From a checkpoint of a small transformer trained on Wikipedia.
Size: 22 layers, width 224, 14 heads of 32 (1 for keys and values), MLP 576 SwiGLU, 16.9M parameters.
Architecture: RMSNorm before each block, untied embeddings.
Training: a variant of Adam for these matrices, 13430 steps.
Each number is 500 + 25 x the weight over its row's rms, rounded and kept within 0 to 999. Layers, rows and columns count from 0. Numbers have three digits each. The size before them is the row's rms in percent of the matrix's.

# q: layer 17 attention query, 448x224, rms 0.0719, rows 23-29,55-61,87-93,119-125,151-157,183-189,215-221,247-253,279-285,311-317,343-349,375-381,407-413,439-445, columns 168-223
# k: layer 17 attention key, 32x224, rms 0.0683, rows 23-29, columns 168-223
q23 112:482497504533497568467498507495449501470512518503476448515505495550476479468530496448508495495540511505453523486523552489509469455469498488545527478490489541466493543503
q55 144:465483508528503501492479511543479506470509519507508505507449519505477474480497426512519499477475557520516485518528477511473473457483509503483508527469485501541541499509
q87 085:482508490486529488535456537501521511505522475497509482518482521493454482499522509520499515499511475547509509500487499501491462465526471531505460496512506544469450500499
q119 121:470507486489495480501521478522499535504523488518514491558506513542506468481565490499508482492523481537509507497475514496498487487516462475512539469503469543491465534563
q151 099:511501529547545551534524545493502523499490500514516423460477524514507525493469511468520472496454495446473494489509517504508471496495452470526467512517528507525477482508
q183 087:497524453568550539490526529564489508513535510541496464463521494487500487507508485514441471534496493472517530508478469474501476488512483488543467530485538532505522539510
q215 112:474508534541526462498506492523501490510489537486508485501519497503504449452543465460474480489505535491469509491513489497488498498497495505522516495517530518491464526534
q247 097:490504505551485464474506502475517515516527485538508472517521484491478467538523514511494486503530526500502534477430494507464492487495479490495513505459516488534468465549
q279 109:496502467470572553514541476527526480511493478494489476489490495493506496497508518484495505509543507506449539495516506508523444473503511486504480468515495518437517516503
q311 090:492498522480529506546544516523466491466537461503500482513485512569512505496493510507523507453473469486514510499523524536471474495488488494490482479517483473462485514462
q343 104:505498522490505508509530561518517502514494492525479471506491532519470515467529532508494498524494461515475510520479477558535448464512508478564457489492488514509487457537
q375 074:502518542536482521528488509485461524509509508446472492498493508507454522511514487484468487481493442535491503513506496482497431516487539520508532500482479520470491486531
q407 101:494512456462514560582520539550435509479475507522515467505487513473464537505495522527526489471485494517526517458455502477526476512499495477491489470478505504518497493508
q439 087:522492532535529534510520485516524523491503514507469460517485495481468502493468489470496489538491502500477565474509506527473471431489525527482509512516471512503527512541
k23 103:522506506434449465506515490485506511534536552522500549542491491541515500524514509507528491482495514532479533499478502526479526499519510521516530460465451533522509537497
q24 114:505527482529483487486496510422523512509528465459521520510545490478487491487486521459500511529512468497519519502523527493521513492533493511513504478509536478556457480498
q56 100:498508512516483475509474512497509511476501497490523555527477465501475530507499514486485524537541506494516512538536511524500550520489530520501546424485482480493497501483
q88 095:442485511477503501499494463488514496535463537491521488500470502471457478467483488523527518484512508564483485516506513505501527503539475503469508469497510499522528532480
q120 139:479509450509470516481508493516527519518505500471516520501509498484501492526515433493532536479487491507512503514493504503489512530496488485454501513518462493444506552483
q152 108:472429497474484507465488505538522515500483538493500498481513484475513509457473502521546531516496495500515493563475505513521496529499482517494516509523531505531517512458
q184 096:483478480434473494484481492493494502526478511497530493509498503531533497466471504503554502516496485516520464538509486498495514517538502526450518548509478520507477537461
q216 104:522509477512468501439535503491486477471492553521513503490448504506482498500529455470504517439518492515516508496512501487508493505491545549465548497548516507472512510496
q248 103:446522468490496442496476474515536502521476517488502508490543489526498516454508434507501516534511456517502494496482523495545503500492509519470530504515507510499510475499
q280 114:505499465471455484450510510482505529485512518515513515526487512492472454480495489486508499487507536486545487483502526505543481450503473479477523519508523500501490496497
q312 107:495474527527420504465481465492502531506511470497499571511487492492515502499493500489501547514507483506536479515507509505525552505499514530519529440531514476511512501494
q344 107:481462505513484500472492463521470480519507544514475480523478508493470519484491478542525530525533471521498465513459524492482438481526518484439497499507494482494589511460
q376 102:506464483467479487479492476512476524443445530490519541546517502511520502473462474502539495478516518505525494497497460464485523514505508504469525501489477503513455498504
q408 112:492506492478483490487499482529545520505529530482513531499531523562442460459494520533481526515540504482481528533500513481492502456480490520535501500504523525508468469541
q440 106:484460503480519489478480469488510516461468510468517512503519462454520503486458504510524529526515477478488491515484505469508571508508473517507521452482481493561451509490
k24 112:500510467560519473519486536474541492504515487526493480500509508483488460533534508456475468503489465502504517458513519471481454499513500476535475537520537516496489529550
q25 126:521527515516483523508513493524501511513520520481523482511543517506452464476538537501469493532511537508473539505493491501486483473489487511523517455518521533504520480540
q57 146:513497510494511492516470516566491530507488527455516499505521488519448462465531539521477466513503527513454518518505467515482456464486527520541502480485509520470537453555
q89 089:515518508502513495538452489501489485554513521493495442507508481499446459485458476509474475466487532526463541482502503538501464450555490505507538527557507541485536462506
q121 097:488499443507484547465499525498484520488522481464497457526579490479475494497514484506494486535557512491495515535501525522513496540491482514533546475535477555472508494483
q153 096:491503511562507509487469471518503482546446519479532515544551500511528456475468500529474465497486464496467524451481482515517521526540495512513480512486499521498510478480
q185 073:501493545501460454506503479516483531524522456531484494487493493470519477474504531533466480506536537514506484507477494534500489457514518536556500509522486504524506525498
q217 104:482484511485472533495506510466447483479485495502489498522528545474522509543536486481481481519530478524532514489473524454468492551538477504475537511508480471503505510503
q249 090:501469486504485515474496507488462546493513519525471502527559503465475503469529491519508505485513514526525515550549494506466463495510484528537510543519460511497477482469
q281 107:476510508452501531485530514533525485467507548495508489449505495479487513548530484501518535492487494506484544508515529477502487520462484495443526506493507509419497496491
q313 096:507484499499500462513487484536531512533531547492477520502525491509432487505497477522465534537479479506448509505467493511465516476520510514501500437514506514443499471533
q345 104:517456516447501512520534486445462527475446499497480474530495519510503501505482529475520455514494554437518508511494510460527494464490474467517496522520509444494447503500
q377 099:484536483500497470509489517512530494513519467471493494527511507468475476463537486516490505499500537523469528484479502504555497477580487470496467462514481524482550540517
q409 091:459526514501528482508527452526459512482522516523483504513534489517480477535549484492471490490518509506522541463515516448471508485560486526541527463530519499484530506497
q441 103:456480492470511488489507492537516500477501522497499507490520514517470502451502479489496513515532540537461523495486474535460556477496481527534474485501465527488508437550
k25 112:471472496462482516524477526493524499502496523489530486497547479494489471510486523477535446478482500520520487493509494496473482489472488511525494485491518501509490523528
q26 108:493486517515514487505487466509485496488458527556480450496467491470495526514473490493514509494466514464544498498497501509465502532510493475462514517538462462509508525508
q58 130:498466459539477498473475495516493511514477526495496487478486500449479463493474462502502502500479546547539508498460487491476463492481465489504427532502476481547530487530
q90 103:545493485521501521507494458469493516526492460515525495476565528449531529530474500497498547515507521496585478485527518514472499516504463516511501520496507453548463453467
q122 111:509504565507498509513527520515501507496481495557523513531529548533528501480493502469492465478534479490467496495504520528517518467521493462471486457507509481549456505513
q154 101:502518508438533478480507469506504479493452480518527547519521504503463541507513517518495465503538541455541509542479469459510483534498472515540501504474505470535549465501
q186 089:526525563507479444497505444500525491488492503544511494537505467515496510505507485515523504499506474480486485492492494490513500515509497500517492500577516488533497515487
q218 108:488530517510532550504572521514516489502503486510473491512500487529510521467527568499456478521485511473478560494529508536499472445494483512535523487529520523515504472526
q250 099:519529517528487493494500533493477514535533469511476509488495507463474475521498492491469482517500526466520526509519511482502515454508501467519476546523489468528462511531
q282 103:491516522551520484480507497483502482512445495541474463513516491489512517523519540514497473510507492509484522478516508454464484512517488501482499495521521433477532487481
q314 098:515499480516564517464501484491504520502451522511495452533516442493455491512504508487514472503503485472524528490505498492484460507478489479495506512481492524515495455479
q346 104:483537525479513520539507513547523491520546491467522519491502514492496502460544531481454550542548476520454502507512545480539506494519514461573498478465517515488439465521
q378 078:529491505495507539480467493504549501525451515528481466516566513507502485456513536511471443498507483547492519505488499512480525511508516482462516533506517482527519478488
q410 108:497500449525508521519498527526465485456446489542492460478470488456481544499466520486536478458484517488537470517479452490472505536475471492460485497484481480491487530511
q442 086:521485501509492472505512482485535519509451471502522484499535500501490490485515522497459471513492543484514516494521510517496475479539470505523475529517481514502509444484
k26 101:535474513474491463514489480483493507457508480520508545511486465464530463549491511472548507459487482459498489480422483475497536499491535460487496488494471484492501544479
q27 122:523491543499485490484503486499458529489507509550491483523499520450500505513504477536496463496448502492482467490483495491497462499494463493515503492542457507549455490474
q59 142:492489519480499472470503464534485538497507522540529517546493515473491513481502520541495507460478538511484489507509480526502487473540491501480543446493469496514529491480
q91 106:470511507510523492466495487467460511515524498492473529502464524500489527508516469500521535491498471512472474521469499491489479517523497495489540495493523492488510523485
q123 107:485494544506480507486475510486443487473513511553511521457483539522545499471488467487505500506497490511479507526484509515524472465486514503468493517473491536567450418531
q155 097:475542482497447478508474446551503519502503519508519519509520514448477506500537451502525551497524560511532447524485495485503498494570487500513486487527529483468504522479
q187 095:501502493484530474502517529498465491485516501549497522481517503519498551497476480501506535493501502481522464514502536467512498511505491536478523476524547487478466513508
q219 106:481516495516490553501496442538472503492505525536515525540469507542509520453523533489494509499487522526487503522466516484503505475535504525466491483500499550502471511512
q251 100:484519547472531516480489443505472481474530540534500515496494506526525472476502452502497512482451500490454481512479486520532475493524503496479498482532504552528473463521
q283 112:510526513535495458517468543506462481528537538524551542461499491518492464520499461536513502480461477488472452505488454459520493482540525513455497529520496530469505477490
q315 097:482486517502523527481480474480476499501528522487516537538495489483514479472478483549467510535473534549487540501456532510516523474499492495521498506477481487486484524529
q347 097:458438511534472464450508480486525469472474507520514528512468487490516524462498473512504498516509519536500511491545452533500490476452519523456468471491475488556482477510
q379 092:471505493534478571491497511516487478581523489526530506499443488513515496489462497489493488526523541521504484547508532520524484523504480514534521480521524521485507497488
q411 101:479506504499500503458487461487475535511544517497505541519452494540498441483555503521486550467484540518429486511503528521504489494520484550505503515528518493516482537543
q443 100:492541498533481495506504471485463497532528479477491539538485522515467479500454475507514521495502538493486504558489512533567441496538513499497484497514503485439524537468
k27 113:552478554502499464484457488484479523529488507572491504523528497482518490523505492497466472480483493487515526503499501502474482483501506518524528495532458518534510536505
q28 124:505540506502515507481491511500492507522493491492498509517509477500469507496496468463470520534528505477540470491503477498517504481447507509484534468524546503513538442466
q60 121:508514536467561506498523526517482503508483510507486504536494479530465540554505501510461480510511491441493506506531513479491541516501500482491566443521490467460520467437
q92 098:498536517504509540508481527510520453504516511478480486508450488486489523531512509498503497477508512481463520510530483500476559519465497468486562477505492447442569503456
q124 098:536530510537531521489504520481510511497538498500521517526512519434524525539522514524492527483514488534486529482487521504475502490552486525453514481492495476541451462533
q156 097:502464462490510523532505517502522455485510469491540477521503518518526527476504513471518504504525505523508505520520490508510550456526478504488461509453489507484470451489
q188 086:550483494507473490528504572494484478474500482501495469509497478500476489500479526492508467471499473504498486475532513470507521484513496452536502508498497475486469508498
q220 100:535503540539487530480517486499462503518517478543505489560546497477457459494487518518473502522489496465496526472468487469484503461500481492489520492499499488514481510544
q252 103:488531543469529558537546480516484531467454526541498509528488534535498446481490487518528548470486505536507500509551515519534514512505517503476518489517464524477471460488
q284 099:513472517503484488522459505494498506448488486468541502541513496486453486558504489502465491510484465489495454492462509471500504492493527461450497513494491498533504503499
q316 120:497487558514524520512472533497533459539514512504505505551508473499467493529463489510510524503481501485514494510468493467496529477489506510504537491502480506509530460495
q348 109:502483530532484510444535443506468492502467497494524517509511515485562495478513479492457484519508534470536547484504521475462474462483486477509506519454509491516496492504
q380 102:507515493531506506484455550534517502527486485441482481509497517542541475438506522506469471530512513557473536501528482538514501471487502499541514541494525485453499460531
q412 104:545529552503526509456512491484504496552550522496512522538524491519511463515504539491464494500526497520494523488513490493491526514471502495530526509506515498528481475518
q444 097:499529514475557484502476546457522510483476498482462475474477498517474466482483525489470473528504539487546502491502500496496496479468506469542516521477556486501514474531
k28 120:497554497500480533462481511482538482496492514466522513507494465488482499530504469509470515528477487524521519517477502500539508513505514538498547449498508495501490499489
q29 115:488524486489526534472468470494510465514499478493496503510533495496553489482465503495508552496526485531502471546488560483541486501525520532485498503515485479490506551442
q61 135:535586483502509461521511511548521515531486482542552519500533527524564535485483518529519477460515447484526479495506527514527540529531540516461481477522496492502525542465
q93 108:519511472471498485454491487480481501493472489500511550512473530585525568478500483543536540487527478510503492518484505469506491479488515547488525488506485488454522509444
q125 110:514467542522477498511497500482507502470494501515485497491471498498505483504462498461489539462500477488514485496531500531528521494525533499465515503470515510495495469477
q157 101:485551461484510528516522510474517512506509473478517547474485510426532534504492465490566517496461468498505471490466519482537505501486457530466516516484526496529529494488
q189 097:534538465474485490497509505487487531507516511506515476525520512517470549487529464529517504466487483536529496499493494514509526518490506554485516458491465506489495520504
q221 104:507518470495500533475514461532524519508518533463546515484522513499551510513487518503487496488541513498472489514478484483497496518493490447542492524468483519495522490475
q253 101:485477493497500503471532478494530503513508475485509531508488483439497497516490471473474548500495494540515513497490522535502482489510478506473528504498492442476500486507
q285 102:481530516547516526482528455480501513505526495449504509493484502474523484480494509500454485521518531505511475571546498512517512500495511507522512514513483461536467493522
q317 114:491553503498481526488513460510494476513514462479515532507511533498593479472513512498543524468482481551556457518500511490530462534516522534456516538492469482500477544464
q349 095:473509521518491488513455480505507564514488520511525491512523510528534451493510467525495509459494499516521493452489492491475518501522465515492506519471487548511536523539
q381 097:472479502506494462481486454495520490516515493530481518493479533507543506471521485512537529514522512534500499551501503512484503507508516549509497503507488472527479508487
q413 105:491532567522487504475503503451520492478479474516514539475544510451534534498478497501503525532483431534492474515453461512529515510509502480493544495519485469525454477445
q445 119:471522506477501470490479504473541488520535492528488525516502517480537525518470445491528535511472483492493485543474446496537487473483564516490515508464516514551481494481
k29 112:547500514559499543501485492543492480523510499471478492500498444493498481514507522492440520497502462481485520463501528499502490496507473488503498500522517499471544511466